From a checkpoint of a small transformer trained on Wikipedia.
Size: 18 layers, vocabulary 4096.
Training: 93M tokens, 11386 steps.
Each number is 128 + 24 x the weight over its row's rms, rounded and kept within 0 to 255. Layers, rows and columns count from 0. Numbers have three digits each. The size before them is the row's rms in percent of the matrix's.

# layer 15 MLP gate, 256x96, rms 0.0956, rows 192-255, columns 64-95
082:142119091160094090125133166144096121130121116125160115132171114098120096189144100133136176140145
099:112131154148104125116127154095140103097118168091096115177157087119079134126116092118121191121103
108:086153081139105122093085150066145132116099147132146138120137130173112177131114098109137130125101
099:101157137070115131092153142102128119152081117096178165074139135117106082094143110110117119145111
107:148123097124134086150104116166120103102102152135092132131085128147116155154141129144105115121099
106:114137116079154138154173176111128088133143126122084118117114149174186140121111100136143087123098
099:143132123066108116134084149167132145128105156119119090121162113117143125141154158078125143095112
096:114115143108091151109133120128079102133168094099155089151123117151134133138085183127120145103112
102:065155123090115124147117154132097141143162126142150106105106094144130119141097124160129127149149
099:156120090081106142082115088109060143106126128141139135109140113149133087096093159116098170104135
103:152159135102132146094114118162154107119142148167126107103072088136121098134155076090079123124131
108:128134147117144145071132126118142150126120156124167154159093129135116127074137132123118130086090
102:101159130120157110129140165141110122090126154148150110131118132116132189095125110102147143138135
094:104159153131117136152132124135112094130158125084102140125120102115140077150118125144133139176098
099:163094139085089129129138094129152103124130122119090133100097107159123107097165133092125132109107
094:113138150131122109138140099119080116136147152118115103147122111105119106175137076090104108140148
099:120144134096152096091138110159150165094090160102123108154119100129132179128126114131108117166132
104:106117081140152141126107134114107076144139133119140152185107130165123132133125143134117143125100
096:120144154164098161111134164084124123129143158157116100117107171128082098114095102084139127112097
102:101150132126114142132112130122127103120127129138148095161137107127094117087100120074089117125099
111:136159154119124119116144152140163101089155150105155141135119087143164104160139137094097138114091
104:096160085124125128138134148133118108116145147146167120151087112120112139091124118116140110120085
098:146134103144145147132129149143087118121121087140113146152126137154129151078146072138153120129104
113:117164129116149093108104138140104100095113110106134126104143099155131107116097145094132164113109
098:137136136135125142089178133143121081124147098149178126124085125107123174113145103120085108084142
097:118094109125139157147124088135147132131111157105149116114141123132111171124120125165119148114118
091:094105136147164156139145116116105078107084114105134155113171118167087111121136173113162106112159
098:118125096145149111150130157116113129126134095108115159108138096163127128099172087104078161091101
093:116120122057140096123164148129109106089108122098131172140141130133135093118120165138082137112157
092:110091122087125139100113101132163136095115119100138114145147141150130130164116170101123147130126
104:100109083114164097120098114141106123151132098095136113122113124108114166121162133112143128130115
098:103106110164105092147099145125096138112155145145147170088145107162137102141139131138103147103155
075:118100106147161143112100101126127098102108146086124139132169154109176106116144184145139100162156
104:142113125159149100155130139126103120137133118113123142103168118137092073148141129150125148130111
105:135115141147121094123158137118121104111118133080117151100134151128095064174134144109120155086102
095:107103140075155088131077151122132104154140101092123093143131138133176127149114131142131144123157
109:152146096167125156122110114108170181117143101124100106123140106171101125105169098089121067137114
103:098123090114131130156167167132151077110129085078129110127156128114118138156088161102154138104111
108:101159162091097088132125117130118118136126125096114148129105095131119112162130129147134127077092
099:118157113170182128127162091161093106073160134112125128144153137134149113131164138146090096117121
091:112160093158140088141123147141088101117142154140155125150100144086135107147129175096107129128126
102:124127134103120110104114154119123117141128131101149133142151091104137107194154121110129120170108
107:115115151115161106147096118113157133106120104155124131153081140102115129100120114107120119117108
101:083114159163127132103139129171099132129118109135111139128104098184120094132134171084077127126090
093:117121124146104134127096143154134155123134169147135143145164134117130140097170081126139102098121
088:133097102161149090091137081116136107170127118184129131120121105142081169117118079151122112124125
105:118141112111113105126120148113150129128096122124144109121161121134085133100114151112162106080097
101:141137123076111120143127105145138117115107198100101151144102123167124090128169176105097141129078
101:066151096149125146094099153101115159111141107166135124150133120149134135196109130088115120100107
096:082171105139083161129153124128110125107118107105121147112142118129111099128111150105096120145126
104:087134132110163157111104094142122085112137116129123115161123120176121113167133105079107186126105
103:081113099118120108157182108173096094118128139151170137110125121128146150102127138140140126125093
104:119168133126155079142107112126101125158163147123114130097114104147144154101133127130135124123059
105:103112095141105120127113152157110112111101126115158124115137094120129095108137126114135124113127
095:103170136119154127119141157106112108097145146133106124126115065160098125117114110084103159110110
103:123131134139157173136120154113176084142083111101127142122152116143148083121122143136110147105129
099:098135140122128168096155126131137169104153147133088090158138146186100132118094093128096123135123
100:083145150143148136173097110168129121120163118184099138140066146132114122161121122089113095127120
104:066150147137141145134115157126130109133119160118120124095120128129122126115102105106153126127140
101:114142114115130136140116163120144129131132126089109109127136145118113147118095168104109152136060
098:119147099108132155116106178137147119096067146147184108112140117131096117141091140146131165137166
104:107178151095148164090144135113155131116155157127136126133106113177118125125103114084125119075111
101:133120101113095134115152101127074133100087164143158132158139138118159091173161081105106099069109
096:127094138110113129098126115145116131149174088136122117118134103105148188123154094119132103089117